{
  "hidden_size": 128,
  "norm": "rmsnorm",
  "norm_place": "pre",
  "norm_eps": 1e-05,
  "qk_norm": true,
  "attn_scale": 0.177,
  "init": "uniform",
  "weight_decay": 0.039,
  "lr_head": 0.00861,
  "max_grad_norm": 0.5,
  "final_lr_fraction": 0.05,
  "dataset": "wikipedia_en"
}
Each number is 128 + 32 x the weight over its row's rms, rounded and kept within 0 to 255. Layers, rows and columns count from 0. Numbers have three digits each. The size before them is the row's rms in percent of the matrix's.

# gate: layer 5 MLP gate, 512x128, rms 0.311, rows 140-174, columns 0-127
# up: layer 5 MLP up, 512x128, rms 0.296, rows 140-174, columns 0-127
# down: layer 5 MLP down (transposed), 512x128, rms 0.282, rows 140-174, columns 0-127
gate140 086:120141144162134150188059167151132077179165133117107123173122195122128113231112151063170107156163067134103132109134118087121099155173140172156171114073103098146127156156154169134105156144182187145122138191149178146158069091136101174106161131142086157131096142149143106144136134150131150099140123081104105157117124156201108130156053094147168102115145126152121127140105125153124174122172
up140 092:173138101093098188141193125117171155111077104167104186162109152150125180037178164152147200136188190112147126120083129187125114133112124059094085155167134141132105102108085157120122134116097111127163141116096120094130108083077160086125118164129130115113150103102104148093106144116140112134107167119106116053150137128067137143090122148115112122118147203109170116116128110140160091167051
down140 088:167115113108134165138161112117180125085100094092115188073066163118132154071135127130126092132087126121083169112136139191113175193125105149119150113138141136095076058145133157100145126107113120132149129113088137173096090096127105081155161091136132155169156100141132082169066111187065150118055195111080146076120167068110122128157161142122093133147158160124084082109120159109119080086131
gate141 094:148127101131090045127117180162157122139166092175119148109145079131111119102097069096092080220129107175150146112159106125142072149086131121171147138134083083088122104184085111112106134114126127198172169131069135158112106099113155130204120108120101071172116145101141119111110139129120170169093147120133125135079075129170194070148186093140113129138128056120138108145125109136128093099135
up141 094:097113111170161115143125150117152103117143141075157180149140131144126065085117133087097098205060141147127135098163092195128073162121102172158132153113079119110162150170132120135150170123092133203205124108081087144101121096130142131168130162090114112187110095097173097103121093087141174122112138111157103092096115142164149069147167119135059115128164108161180095140123087169071122117082
down141 100:105163139124128115126105114163095136120141143099130142143112146167183050182195164068191139147058137127153122060109080108103133090128151107144143146130139119145103125063088143144163177082116110120129101072131091109137142136129138095113108114061113079158101160087108078119081146100163155170190091136120168095171079084130126139091147110112105148113054140144142083105085073124167087149158
gate142 096:104106097112144138135084138156139089128135079173109127172099095118100170154139095157123136138088140087152116121090118138078103157153093110185134128135071133124184104095201119092108113179131115114096064180126186159120128131164159139136184118085087139149156182102113108169073157138159174137092129151130142125091085186193158066137076173152114073092124132071149074089131114155124174097147
up142 089:112127160157120111097124150184096132167134159192134101181122080140133146149099092163116154123126145147170112082166140141123067154139138136161093206144092141112126130111109158089127155126115137130108151109144135131083121137181165070145217115081113164130145139148091069161058139129203114090086145092113110131088120158200166108076113161180073102135139156113134067165109069113093161117104
down142 089:137149101154198108143135098149113075152115156164092116118102123086096063149099160175103115117172133187150123149109111092150078112116121090097114103170151143125147125091169174025086172096120151052157089151144127113156121130101122131186147095132162095106086164111142072120092110144094170102119184120131145157176123185157157100145117142150137142139168106112121188149205151150109160156077
gate143 108:120072131187129118128112121117092151103146135116165164109182131136083164188134089091129104147154117133096169115131089162057121139138113091108191114152160149111124111148124150104157096101131123115130106175135084100176140103131155176122173084147143106221148157114071104204104112043118087161132082125128126156101095141209175152159114130128118190038130112119101140149128168133142110114100
up143 104:131119115113174129149180161130137055114111137092151111142088109162116144117116119122134131138067092115151104143117102068105147116104154142132092142124095189124182059133158088174120157128132123032119129094208205113149150152153160150141086210119175132125131117197120141125129157073176135155141139072153080145167134105141115108160155162089100132155193156090152130087118158086112152090139
down143 099:105062115114125081125167133164168093116113129136089098146094147132101140129097144155147110154082099119156201182133108107188129101107104146117149152134149154076146153200141160150126123091109108093105160144135132147214182118085088126147134147145126137185173154135143164094165146128182135200056128120102144152141159108119141137209121186146156128162178148143131145174119194047146141117135
gate144 092:126148100149161125102164128161178122088133103207130095219122108110113123084096120148115146150136139176128124103123154125172075134203086178104076172128113208108168120076189095102155086129094130111065128163146104149184168119185073103145167085143142110109135115160146080130153111156083122098125139145149119103161090148110187125104096140163092139181106135136139175110103120165113159099117
up144 089:097128113150135107127086152121125173139133157053160146089124128171182108133155097142130107095096141099083160148133135147080208149114148101131125137123198072148083140198089128152141148155131088105168103094137172135094111157109176203151130131144103127150093129134110151100093156111147096158117092123085172190157168121137062136152145108138220118060142131180138117170161127095167089150175
down144 092:188152144101093123136139131116171131202104099034142137127163095116095128153119092158108096090101110135075123098190152141086157186164135077135118147167110169202144118149133122094117131143173151138112121116088142173154120124150120180112133114129090178135176169202104086153122174040121146116151130157127120085163183130093091186135125123082112116133089106091141157110062124137104137120087
gate145 089:108125189141153115116144149139130148139129151138194123123179103096094107165109149126119093127153156073101176169188188147073105083145150112128098118131092174103165085089164145093088165122121126152131110154093081177164166139078161165100133126086159131117106117125113104142086184202130133172123098102163085113130126099106071106157105137085093137100111184126130109098128124194156057161046
up145 094:106135217128117131128186091111054157160124152170123146102099099126083116167148138080157083148100129060117079114136139134160135102152128126125205131205082156176150066099100163119136164136082212151135139108123075157148156148072144160103118133128121122131140117140131067132120224141140141117104105074148111157133111128068091151171135148095100113082115125157137139118118127159145086093109
down145 091:104117085108159110179131092146145094148163108097130138135221113159177147145134154141161064098174088116105107176094085165125111120134055094120139118133088119113106145043183075083113110084116096137103129134143196071169095153131129129142119076122129127189109102200097124104109079077126115100133104165118110156147140102149073167098151135143150186141120149089168119096093116110098179127138
gate146 080:181091095069084123158156209120125132136163139098129101115129100141172106091121183156155115125105139114137100105145066065174095158072112145090068132073098094107133179136149183099111114143154139154099142151120135076127138170139139097112139179128146125168133113091140193131158137175080105143148133123125111104143109078092161080176112098117146156197132150121105169143191173053156094086132
up146 087:069183163145157148111142066208134121144097134134132183152144145142122132149129148084027092110137080158116150113116189159118147132128131147131212087141107146123156099145174077160103139131101122063152145127127108130136126115093093133117157090109134119093122151145109046105094124105151112142081113117183141145122193124151131189152101109121105110072105153159140134113072106205104157140060
down146 095:130125145160060088094136137156127135138125100136126123122132086240110167110147134113121095175147142127146170147100169139100066127085108122154120144049115153119135116111086119182129195177190166113141089089104154129084161123080087151079095111131093178097113173121117108135105125053119185110140158173142137084127158105145107175146136136170187128128149109158108174088125130116073071155136
gate147 101:097136125195163119119121114138167086031173217147134085141148092102102143187102119108146093147148104146109165084130142102149138123174047146099137098149133125104156129153154130156148195157098107108096096170128124126163130132093182131127148148138083077133156129072128193159110131150091148150169171124165047151181169149094165153153126140080096147115113114157127137086094154153082141122105
up147 099:157153086054099123218125111108097095129076158094098179102119137140120120103141100093134196114116179118157119095175130130077117091137153082152094166098136133155123090154098048132131099144131157127106126125149155113124084168155182120163125177117092156133112132217132140113068144130108108168132134145088107178132162136115134123139149138122198119078063070110116177187175129146080147123139
down147 097:100087155067127180155129188161091121173108100094131137081138116095140180101144088156082164156096167134137102158188146140181126122161196089132139134135119072139053094118207161070117147137170113178117123184172054118120137175127088138112187164099141123110111101083132167115131121134169105159131089133093118125165146117132126106129130173089104093140076167143123097082163149112139116176133
gate148 097:136125111093093119147141143136153123103089100154114127106135098193096117086173158113110116129123100148152095121150117113077119151108085086126114132131151116109150122083181094112157179129175086076059139080109036111189178203106107066111167051104119087143122136142142158123098136183124159133176070103172115132079160114090134093124126167151157163159187153147102117115166149124106129063110
up148 097:095018152124148114167132055146136123173098120182135151188156117172091081110140149111077057105117078116076080120165125162030116122148122126130103146165120131139156106123145151051139127144137118152114084137096114090192080157171127151088132144112125125096116071148100138137181127130174098122097150071132105124156077141096145117154092115146147121147107116156143156158130162170143165158150
down148 101:104092064142095086100125111063133146186098144149128140177112188099143058162184137124107084136091180153097037144087127177111137099116163118088114141125166099081105129086085146080116136123142152099159153141152128081155083097142124101159117190095185167094102155148089098107172145104124123106122163091114132133149138083114130070095134182136130132161093147068119103115117104141173105144185
gate149 095:086062089083161117168061076145171139123070125172118133112093175164218126100120134112107106153172125116063125170125163100164110091114108119124129113177156124079149108129120133052145158108087084114138115103147124123093141155180164130180125064151180131098147169157108129168136116121094103138123184131121179111154138090073096139131102150149123097150130195085116136154131157138102170128060
up149 095:122143127079140107151108129156176071164104073102124144145132149167167126125140109163105103156105112135108109137090145110180145067087105151075098072177132130154115054140123166072179104067077113151069088106139103116078121131136160181150158157161213118095109129118152140191126147122119105149179134068174106100190088121057135137146144106165140141114125105070113100140095149136088131124103
down149 096:123114166112124085155083193113173133143126139090155147169168119075141081076095127099124077123144133189115141129139123100100107136108132072143090115140147160063190126118183158173121100145144104109120162137148098156161150135126157141126137197156144058113115135077121157117202098134182151172096103151132081096085143168065117147116093119102106167136132083131212099059114079156140106132147
gate150 095:141139178100151124063072120060147102128142138096111112143105179127112182131150107193137084112151194123129101095105180092136108105167126188109104175102119127079155095119116181110085116119130064119180085080080081131154122120120119103144148157101076169093104104127107121091156143136107083100148126077064168140062088192156138118078117134093117093144101083137117128110158168075121129096137
up150 090:095095128216131157066146145184075137153134163160178109082163078091133099161133114138121077158095093153100144175180189083158129138124133115099128167155157135152117163083144130122166164131118088097146065114138129154099069147139073154132130119173059098141130124154137145111109092153067072177111152134162109133126144098061093097096102131127117130170130123130179120067133127066113099127088
down150 099:143105177109117160103150131094178126121153146132180150150206171150159120142103134070155118066175095114087037037113102169153161167151093117172180144123130088115127150182115133123115160078109107106147129108113134159067167103119120107133133138086181162153116180090103152142123084128120135116090151133083113115144130125131105109078172090187087159167129211102139164160118094110114115139120
gate151 104:117129145107190051142134130138090135123127167116147055143163108124147163121134124096174123175170152090120146124191180143158067035105111096147090110095149154149144126138122144110169105187111050117105101078121081138096167137112138136108147147104122131124124139156136093124140125117166118105078160153022156109088139145191087104169125102137153097120132042152181130144173119127122114129111
up151 100:100128127065202127125091055219106102150153157123138144108120108180126096153117086137159084134147037121142166167160112092111183139136152118112126143125155136129141100129148183058144054129113175084151135115120153100093115165148121182144138185069128100134131122121104071161118120143125162138069189126095141094098154164124108110119102119169150096120064173096175152147130121149109102111106
down151 099:082103141180109137125147129111123124159137095148096111131130203117074198068129160087129121124125132186171137084132178148109136170134139148113209182157093095129127190164126143142125125093121100164097120174151136146143161112145203146161124097150132127082190180163134108164143115088172152157151046100095089146176130152104143092159154165191188106096153145129157098112121129161121100139164
gate152 090:103183066156138123178152110089131117064133168092116121103183100152154119141093095151085132131106122115053120134094164136107136153115129157160141110094115117106154135143112138091104179160161210110114126100131167085171172124121125098107152181131156055084173134124108141092132078149151146046143104115101090106126156116065161110127091102091138131135083066211165106139092131137090177128164
up152 093:175123156114102139144051153115129121180092121107112157142128148108097096134190128165113129115117141203175144186148165158138050133083130170165113155146119082115111109133152151177117098082105076107145150117111142107142108093134153119150104080053116136185138081087132118140089163162069166166114149161117155167137106127134058192158145106147116110151108135087073188150098178065126118119105
down152 090:119166108108161090117173087145130088110140130130147125096150137071168133162171123119139152159215081053167145042159095083112152114124113118131151130164158184110158110112137081113121163146095148206122107164162108156121158143114113113104148106146114185108127098154152136100131126090208047124124170115145156118142110067152101146084145134100127120138153145137158137218141159153180075130153
gate153 087:130141048152076146085119173160121101103118097121128049155101117142109141108103162094132082131152215157062160153133132166102123114146120178160087141158135153110159176131203102126094120104150103102182135165170118139148150098096117118112146180083135165131169087171115105110150123164071109150082158044147133138146089178183166147148097126119088135094164114112124099119143114203137137131122
up153 095:139124091176098135100149148163151112095107098139121085111142147091114106131129175091139057093162213157063137119179093160147168128112124177122118103105120122104143154205131112144120116158173120120119155153180092152143123145069109122132134166080093107139118174154081154085138156151086098138092137085126110085161085136177122139097132184142091148131135069145062194114057130131146120178062
down153 103:157112135079103068147138127172169140113125067109116081160093121083120087114141141115147138150162165155147162128120094166154137097149125123064105145098143109102137059221162142189143139070124100132187090125103139117167122142165120088098103215128131046160116119161106112162143103123199113121127175079128143089130157109134123083128092072143051128091100137110093118111149095106162111124112
gate154 086:124093147107092121154174082193108105119156119103095102168086130119171095114103123167141166111149141160113146125154177103087139132101133178156178088142148138139192150126130178105141155167148178176127172102117174140078128171105090150126133161128164166125065139103074092133096126157095133101073148078174124181103202191151114164196165187137152124088144078120153135114149141168121108148175
up154 090:111103169139078089164091146170166125120145097126128121148119121164124081114090133185136166099162131123061111124130195141091101129115180161106099128091185114065142113094125137127142152126142122134072177110120139115048187184109141130090103109120052183110071130096117117165130132158154075068109115079138143211138163169131112130140177110115160134104134114075084109133138144162146157096190
down154 093:137140115040096160101144138125113136147087166123104102128137117163157098137109125125178185151124107151117110096089159152082052153101145146117189088105099067155097127010097147102113121152158129133122124083090071114101138125109115143201164134129129138104091116182170186126089110097123093147099129095131143147173142131136087129083135141138133158095071113125117223070135125139141138083147
gate155 099:109163170058094070094142086136104128129116198080147149101125109105129119123112131119124116120075179144119144141078136120142149161119111130219112136177118144127175135123138138152197167096088159173097156109123135115194093115096133124101143108143138130108105054159194078099115165123067142146121108119070101092079154090142128056146094112143104109192123128084170138120195120151110145099085
up155 102:092091126113124165122125115135112176138203142133140109134167121095082095160174181165085132118149121079117075130112155047085112091098094071141172132064141139109095098116125128120112112115110133132142120104085143158070186124130150090091172191098084156052144129116090196121149141100136148103145089066122130134139168121161115171115197178123081135074107089179131144135149139090107159137135
down155 103:144120074176205175171144126090210118148107091122104155145098124157110161139137151133125105142110130104077095091102132174091146166187134180067111147138157161129122129191129114113062156106110067125100108106160118133121101126103119146126139086215123128131096150199092149128094122141115106116068109151198141141057091105163155129134130092092088132169137148151087138138114065104118098145087
gate156 091:077118128170144120087086123178185118146139122080134145144112105118098186141120121119145157133101144140103171127128070162167111116150220159138168108111151053165119095150141134150114120120147073164142159132112191176137125141111148095200094143161100183151150093165152129120156111093133134133105106154162123140135096145159114131133221098168163134194112093181109117126090107165093195151202
up156 101:156169088080076191152154132095107136147056126148131120128162169155170133073177103128096132121180114113151162107118161098133175154125113066107147149119127165140136138141103130089146113096084143082120105122172115076113081120105139140094131108092168041204136123128100155162073156080150139128158109116123128145120118082100151126128098151126126097057057100048159141164156117097136140054141
down156 099:080157147143117179138151130083155095097073129110084129151188110098183129071163106142220101095140098122136100155155136133219128152189147099121131144148150183152124074130178121075138115158140118114160076143177102079128150139164137125178162108172172076175150177158138119137133151145117136092112141099175112119128103085084134097141175173099083124170112126132094112149175143129106169083149
gate157 097:153071103127136139108165150169098116191070144140118128107105111100115148116124157114108177164118064128113138105107056101170107158105106154163113154173105160129167091069175113103065181179084116123149134157083179121128120135169146110097145082106092104171136151108105111179129117127147157129067106094135123125118134153213143102167150216139099081122086093102166099131083080174116141114099
up157 098:113094145096181120124095134191139121173090124136154122101096085124129120099136156149138197193139055140152121148114116164155100136094086134170117190153132171099152104069174124117064157167124127135100077152119148167091116075169150145084180094091150139166141161118115100190134083113151120097096126096123160131118109143198110140173119129192118098120056121106154093102098141158122139159051
down157 081:158086122157150096166118138106075125129084145092097096113119027113116157162127126089107133143124153108116167136094040105144042148142129127169068125119138118130144145065153156117175124071156146141117153116169135160080113114085121098180072165107089150102150125118149144161093083207179111143145100136115177144206107166104172168157121159151100139119098103131113138105187159140153139119139
gate158 093:129076146150197086108104131124124072160126151193137064131118108118109122115140102053153121110114118133101052109126086138154127112052114093112081122101149147173101090186154150139102125135144145066136111069101134144086190112091162114174115151145129141120079119104143092164152101136140186123101170106087105140081107080169099127056151131145225068112123146108113144111111144136097123116121
up158 094:074134132105106179156192098079130133114120101108113171159108134098131124102139175107148120110129106121126215091159097122137144154185080126119175117149101125130116173143117112118138133121101161090098118161190123072209068103114143142172125145110137140126106157107111143083046132121106137175210137172199120083100112111127107120137096199154026143133147169086163148133133117130150143134124
down158 097:162148106053162156115081125124133141141104146126142127148176083140091115119103105115110125123171132133118151152134060138113100156127086158192132184178094121131082106166211122126119148125071133101167167134124079138076093126164165121148150104132133133127114170135106195062115126140140097108146140067129097194086128117108105165141220093060153078136071170094137102110102130143138079159158
gate159 103:123124174104185155124091143122119174153109104095152066153151137157094125082151122136086114103090130106141109118123105103091124169178146082154132156094094133177144136174111149147121116122178117153126133055113113134151128079127081126120201142095093111134149173091088143077077120068063110185096097091176143105131202141119103128143073117121148080166102140173094144153123118172108127051196
up159 109:137125169083119145149113127153148159166094187107117115089169117118094087135118133171094109168070124158164148127028185112165170184123165172107126094063117116120108157141156124157131097127155056155125070096098146127153157128155157053157172147100127103085122107139122136082104159087187119126120120125188165164150193140141088073154165110121108095147128124167157164155151098123134113081096
down159 107:110099104110125133161199149039110118138137080126139137115190130133128173134157182136084169130144069165105071105133183143112180092128093134109075112153156159113115132155057109077151165090120121136113128070092082122127130070105125123126126106140096123168175102156142082109116130105117160145108196131152148126085080182108141137118199115153119150161136171155088122079116075186161073129126
gate160 086:131194152106125075141126149134133146132158091171124123125072164112149196162131107187169113083124113141154103091104127119133147178106124110130114170155127129104112120139137121149096147112127199153085131179097167090130107090121116088126112078130094120146083057104107151168190163152099105100127166112086088164169109108180104143175174155107089088090145028140114192147070126114121159185145
up160 091:112171116159172104100108141170091111141146161105154136152144108135126082075099135107111156108155069115127161061080137159120048128154176088148126089160104104106151112100117172100163101174132059127166103091142144113133166107097088176082127144129118116111103183147120131136121192122132163141079096130158120152047123175128183115107107173119119133137124153101121093000127105116159084118144
down160 095:161202122099089112063162147086129119108075129135144119135124141115160105113125087126121137102141167153130149164115099152139196091138160123094116156134122145182126077110142152126107142138114125135135125126101094125117092173120155169178191118207132188118089146164155170175187080085112072169146117127172205081100145116143108168063155196053165097136141115157090109138140096133119100162143
gate161 092:117105155145132135166167096149100146118121186102102114094095085123124073135132138145098123111069064108091110122162122129123206062077113151131117126153134152094084181127144157121130134104178114171042120070110079162184124122144099070179129095145125156129132150136108092092067137157115103132090161208098129128115193155098095138047116076166089158142151107112154112116112118138121137151166
up161 102:188131096109084156138178132100183107087141092129129112108158181142093142094147091133138178131115144187121093158128152116156128144202183120205179091124097082146156114148123151147135129126060104133105125114190140138088108150096109119127143073150159120190137116094169061119088146106147137112086098113074089126127162125151163125120155137140131097137126163086109232126066130153128139061156
down161 097:178135096132098073098168142161127073115173075130171164157120165137135122167122100094087136113141112118174192128157093102111108108084110133140109050093112116190192178124153114156129139166164105160086126103052127116121129099113108090093121149129117187135142114097140059119099128134099101095120156062126188150100140171116137157115194127095104129127121164108056157114097136058172098116139
gate162 115:122164133153093119116149128133141128097161096172120120120065087097099122135127167181042110127156132096151141175176145114223144050139079169168175113111169182149128126108185108157152188167161195179122162107144131116136107197150120089139194100107128165160091090062142139184139167122144147094116125120117156131117135129143155151088184137099148148131148107138101135153165095145098116114130
up162 111:117155135132133143096113136124149122188082148080138146158159165131108084133144102100095156086113107136152106093064123070088131236091145171085070152127146103094156075131099098102103129159108168081106145176123142043153128136166156157089129143096133137082140093090084108169106152108128086113128175082079125119155178123080095173160112141172161136143117103157109142129158189188098111138121
down162 111:131119128096093150139095135094132110169110198073124168162136116115175106137166073114128104127191080173116153082084121144108136154153193106114093194112096098118100145098084145099107113137149096087177118140162155100098131107178159133066121089092074123163101083124124067132113131143147104133135153155162135083112169182125106118237154110168126138111138123092143124103143122186198130167091
gate163 096:150120092125088115114163125051163106112113093152172096125114053143101135076123131125139150124114150150151182185100144103141108121089122199113133156113124057169156121151142144147124103121129124129119112228205099123141128150079191179116204142146141160136093146133201133141140138120147144144104153122152158098107183141071145137142121171124170155076108092117113113090057067127127093141149
up163 096:117120166101131126099112140149148072103092171147089141107160140156179088173083076166158142108128118153096131098094142155120115092098170074092154100068147182116131106117126175155093096150141181158130071206158104134176076107097118174128122152145141136153154138187122143163133112139185130100122168113094220093126163080111136090107136154125118129117152164083137070056081125185107124143138
down163 097:080113113092146158136112131078117131142172108157197062169042132126113176148123160139073131112138156132128105200090120126121177170139158169142095149073097083060128174097132165077146108086167122120141175127159103094088141102134118091117179133158126184117113189104109197112170114163096091133143192133097165124097122100125185163115110109172130125144133121138107152121133087131183154142160
gate164 097:110104131112111189128147075138084090117084121148167114173117175131079126173133184135131135092075192137172132156066125112069133122085114162136132171106037169154089153098094127117154185148161079119075108107140124157117119147075162118145104102101155132146170172154110111083147162123117147147133137094088099025089124151115146130112104153111115163107131172124135118092138088160137112191185
up164 099:101126155140175103055064140170108116175143125135158091150163103148161109109105109170147171109142152089108146077121151142173111128120139137128132108134119127095123109100095089095175142099130160124128103094143165177131128060164135139145138169126174140104128059117170170177217113177093101161113136132186224147157118168092085138193133149160055139104136107128131145126138150170118133078180
down164 102:170104184146173101146161170107074137131127132132107097138068130127083158173162129132089123179178133126055137110154128148169132139096159059106150198133093158102178132148138130111083124086080069159116190162112118135138113024174102121195104103130052132126147128109150123112086100128124137171165114109080112124137099093152118111109103187152120128117168070170165117109132161118136138115126
gate165 138:088111090129134191124142103060102089084093132150139104056093124118115144128115084114069158171053157093125138103127154109159182064133071054112099186118109128110145169105124121114167115096191148119135160127119155119137128117137086128104136111117071098132129113175135080148166173126132127130108083156118151157129102171147191213156093171098114151178152109149134140103151044138123118129110
up165 135:117158066110170144111113111162211127155161172112147127147147071156129117067151168103159089168109101157083117134101109116154186178121081152105098140202149148135102149055168090136103143169154117174138138097112100143184107149120114204086136165127138141130104141167178088115124105132137143204157110159140154156152131131121117134081109163162106069151198159121160083100119161174119114137094
down165 106:137115139097131082109094129141121126146133156138100099109126090132084107144154105176032139129152176117128117150165144095168121173148176130125035090149111111137110122022131114117166123168098122142095103195101124130132098124184144159173102118172109127125148122000099095153131172111107117175079108111159104123126127125118132132142119098101109148056065126159191143124113100114151117146129
gate166 100:159182163171099084179184095143068121081173142104057096127171147126099137141067149149117155126149075094121165132144096142131115129105131112136105185131189116110120134076120204161170124172154132117105100143129124143174182130116114098147123162112131107209144148109080172198088114138091081157084093126112162129071104139146134161170186147086143127106136134110199157138144101128102130148100
up166 095:095114152099137137129061151100094074143102063092159143164118141134137129141127183157116096099138177155153073113177139150058128110085125102140147110131113094105138151121151107132126094110104121132128093081124181087108154122121157119094159109052160100103083095219110131071119159128100153108110173128154077190205130146153159180133106169123162173117152112091066091122138173084122119173153
down166 098:115143161141080139195158144134130111059142170194107112134118126115096095124134139130132200141165128108109197146152135093157154126108096175120060133129099087113097165166116116136151148117080131099158147095122126104087098153170098120141202114122174117152158173116145146172131107152136107125089202094086139127089150056147146119132095040155134173149113117094141141175150080147067132197099
gate167 098:143108151120118095134124097161098155104034159108156129134102115077112157062116188172151155135100119152096151143124124146094099040150100143074109106146154110136107148154146113121099116104125092182142126117086108125118113217123104106137097173114179139097142066185090107163108150075117164102135163110150111140083070158089115178195175098095161099104114128146167104128147080114082176124156
up167 093:078170076139142092098095183127126101143107119130047123072110141199138094151133178129131141151134145153093141090105140098163102206142175104096109109127143122111109140127120129113137114098113169040157129109176148098103099136123116102143109094077081216094119122124092176064175107157126124135106111112145135130046164127124126133115154181184118150075109125101105128088120091142159074119073
down167 100:106154089062177111064111123101146066094178093104115171167150092128117165148106123152123118172121126100134084115146081121144183162104093129088181142106129131087107145148082191177147076061098154120140125051196134161181137067119103075135150082101148111147164157143093124145177119156098137108131090119141165153078152095159140110088096141145097128128109146127055145143130116164165112125099
gate168 115:087063055175095158139132134110140108105121167135114160128193099114114165076170113090141188154163121068123129181125115100118128156145110190129124113120091117108157052079092165088097140099152165100179190073165104142091098143074161152073140085160109064145098151145112127136161098132127116119120114120068120140159115186161122149110109128155172142148155150134188143156110127172116081104149
up168 110:160122070157178124109109095158095139113068155092120151113174077145152114108202159134145133169166163109137120112108092128122111169192122157098137054120046160113166109150126101142094141081130196112112151054180074090104164174120163159085130082126092078149125162153124091145098077136104116177135102130140094161119154132130178113129087110144109114172127098163169114152133107174081155109130
down168 103:133191072177094079164161129116091108130094140129161132139138081109123155089100078089176132172178150085081132126163080102142111200157131135152166139136093122137149131089108096125111160116140164162157198050166169159174125135130131166070070106154107090166134144149125076133139055117108135123172090088144111098173120183106092161121124118109063117121111086120152100167121116152106127150175
gate169 110:118124100152143100112196087144084109116178190175166152108100139182118137112120190111097155112122095081095126104072115162141180078140128147149190150118076116094100158112191088140128186055136148162098119133150105130162121163076174090096105112122100121178122094157140164119064092113137171105093117141153106147127135082157111105094107133118124159106120171186149127169097055192122142135153
up169 105:164107085146114124120122079160122127126160115108143142142101161128146150129157088136127110131075131109114132152103101107140122212130151102092075187094110134107100177195178127115128074135135135111137111087128131154116175122162113193141119089118162136161130097200154128069149098136138184050128151123152151055146140174200078155163144189078043144122092095155172125117158138160113158121154
down169 105:127112113165164167094130163082103136108125104103140170108150180142107161095153084139120082173146149155145083137156139110138119138138147068070105144057152157120149183099121147108156111153149102110116200123141081128108154129142096162142137096150100148150192124111185144152117096128091213114080129136110073085127185224102130139175169129088108114070190115106162117148132115081141153072147
gate170 101:129091089131116125062154135116088152141131101145099112128125155178091171151126129113088150124152100100163173058138113158123100107063091195155134164120130084161162155124147148097149149145098149183081183159160192091151199081120130097111164138107155120123158144128131146107127124157141050209146127201169142119130135161166129095115089132099098186121084179093083144132154179108124105164111
up170 100:160160128165103183119107122134165112184142144145113118124163154141168128186113145137127129128185095142186106048108134109173151147103132193127081112101154126142147128141143142076130181176112127165116136137120125109137131125124127113108088232119072168120173153166065090129106064130174079192105158161192130159118175130110180088111162121093119111095071115126111130101136148110184107176102
down170 101:201108081120128089169177135178179177167152115166141104131118154209113143141118153187139144166110095088102139190126148171153126138086171139116099122118136134161097134141111114173109151092102153141132092182117093118081107123168111093095081174113116145114112101108176105190135078111128102171135145169142095103126110116186104139128114166108119111138141108167121160084153142141255162113113
gate171 108:076093110120090090152151104128160140147122130168109144097121090162134155125169159100077134190174110162056200153108063102125131101120135166145150153086142117148120141134084108112163096104131146149126072154081101174122160140137086094109141109190069096113139196129130099160084161095177179109166157120133121136112141156074127134158098093160158028172168146170167125123122121165092139099148
up171 104:114136141109150129148112139134179080150131119148160121209088155147134183164144177144155154103137087091176158125094103151094116072119164120072183124137178144123125145085121134148154115164124154085162113150115113131116159153181175129146103117080105153183099085160105130180152054137045121135125083078120117115155130127190121187165112159109142166155150083102134072146074122063104136183114
down171 101:083143098096140102143129158163180100144139107160129138079186085163153103209135128144141105129185107120146163219169162121220069160104142112137138095138112114190124171084156131165108129146176159138074153133111116089111122115147153163113107117161133069184162098143148146158096154114159151100116135123174061144151114147163171132147199168156146154102085117127107120182093124111112122107167
gate172 094:141140113163099122099092103136119166149101161116102130100138145103092127154176119132126106124148137098117071101077137137114151158124125106201120127203105140109186135100188168153122104122154152054140144107091140132094116185073135097131135130154131126097125129173079132144125161097093162135130138161089117160092023120149143174129184101162087186145092097029146154084122083118058143133157
up172 088:103147114105092153121111086114148100121149137068126100155154104106141094102113148129112144102100168141156202134196109145149083095160150105093127150125156099212130097115057138114106084143073116170091128160118167102182174162163179157076111117098090128163137137135171098132146117127128160050075093138103117119133192141090108123106106154114142145187110146208099118163141138188124089070093
down172 091:121086103145203096178153146120100094112116090136129153127127126172119128169151132167118066112114098108131129092131165080141153117137139101142168157138111115095113091202081136040106196104149166134117148131165070159139149116174144157089163105140147115136123151132142095126138140124095100095142138055199114131131095157085113111177100135119177043076153142214093098104167157142155129157091
gate173 108:163132160161169154156158135100161149090113106098124156153111137191137142118081151142096130148106120157130115060138065118091114127115117063092152112163233186117144161137093126141067165095138153193160154129113104133128147083170094124101139123161195087153157089221158103118089137131103078099104123127159126152079095122151120145125127119110168128149092050140103141163138107098138192128112
up173 103:090130153103070115184158162052144118123085064159107166109128176123207110159168124121125116150094132113125143119133154128132129138161140146140146114066175117150136161172114122090155078091074098145147112099145146151101150130118083103108121113126140148085115112209147114130172137118114181162171154123114176063123123093129106154093130072136182149078081122117195128165183079148081098061145
down173 098:092168148116130113147188075154101135125125112118150064125091167082114124217128141203106119115134114104081166104124136120157118143103158052084133150114172157205109176060128141089091136118159119143096129084122145093157089115093164055157161105103073116119124111072122071121134129104119138102119156152177136077090156091147108145112147142099158085106106077087136124141138077119139108073160
gate174 088:131100138142156118109181099145087130125142133127111181091122143134103154072124103178111142161177104143189145134137147190150166115063176123058151136114138140098162174146135137122127205202145136139168130145065144138147174174143106096059161136164091131167060201111067125124098122101189111100124116093151149100121133116121149122147140149153135097100127150035112117087115100136102167150158
up174 083:113125150137149142101143097112120137108117117155115105165089094141125132123163110102121093121101140112085157157188155093100073143105075119152148170215114091161118147123084156147088158133133168151169134101138103190073148106109110111148133065119143139135154121136164076115140120157019139181100201148156135150133122153183169122115145181103081098073095114143081153200180160135093096151089
down174 107:117114135110172134120118091146120129069168127141082093149178150112130144157125129131109081096157089095118105154153172189190128131132096126135205146180125150130081138218146143117106172145139137122108171185134163164084123121123181100100117091119150159103156129124085093128106162136069141134096130163134110136068137160073092095141136116145102073168151091172095104138188130105055035131113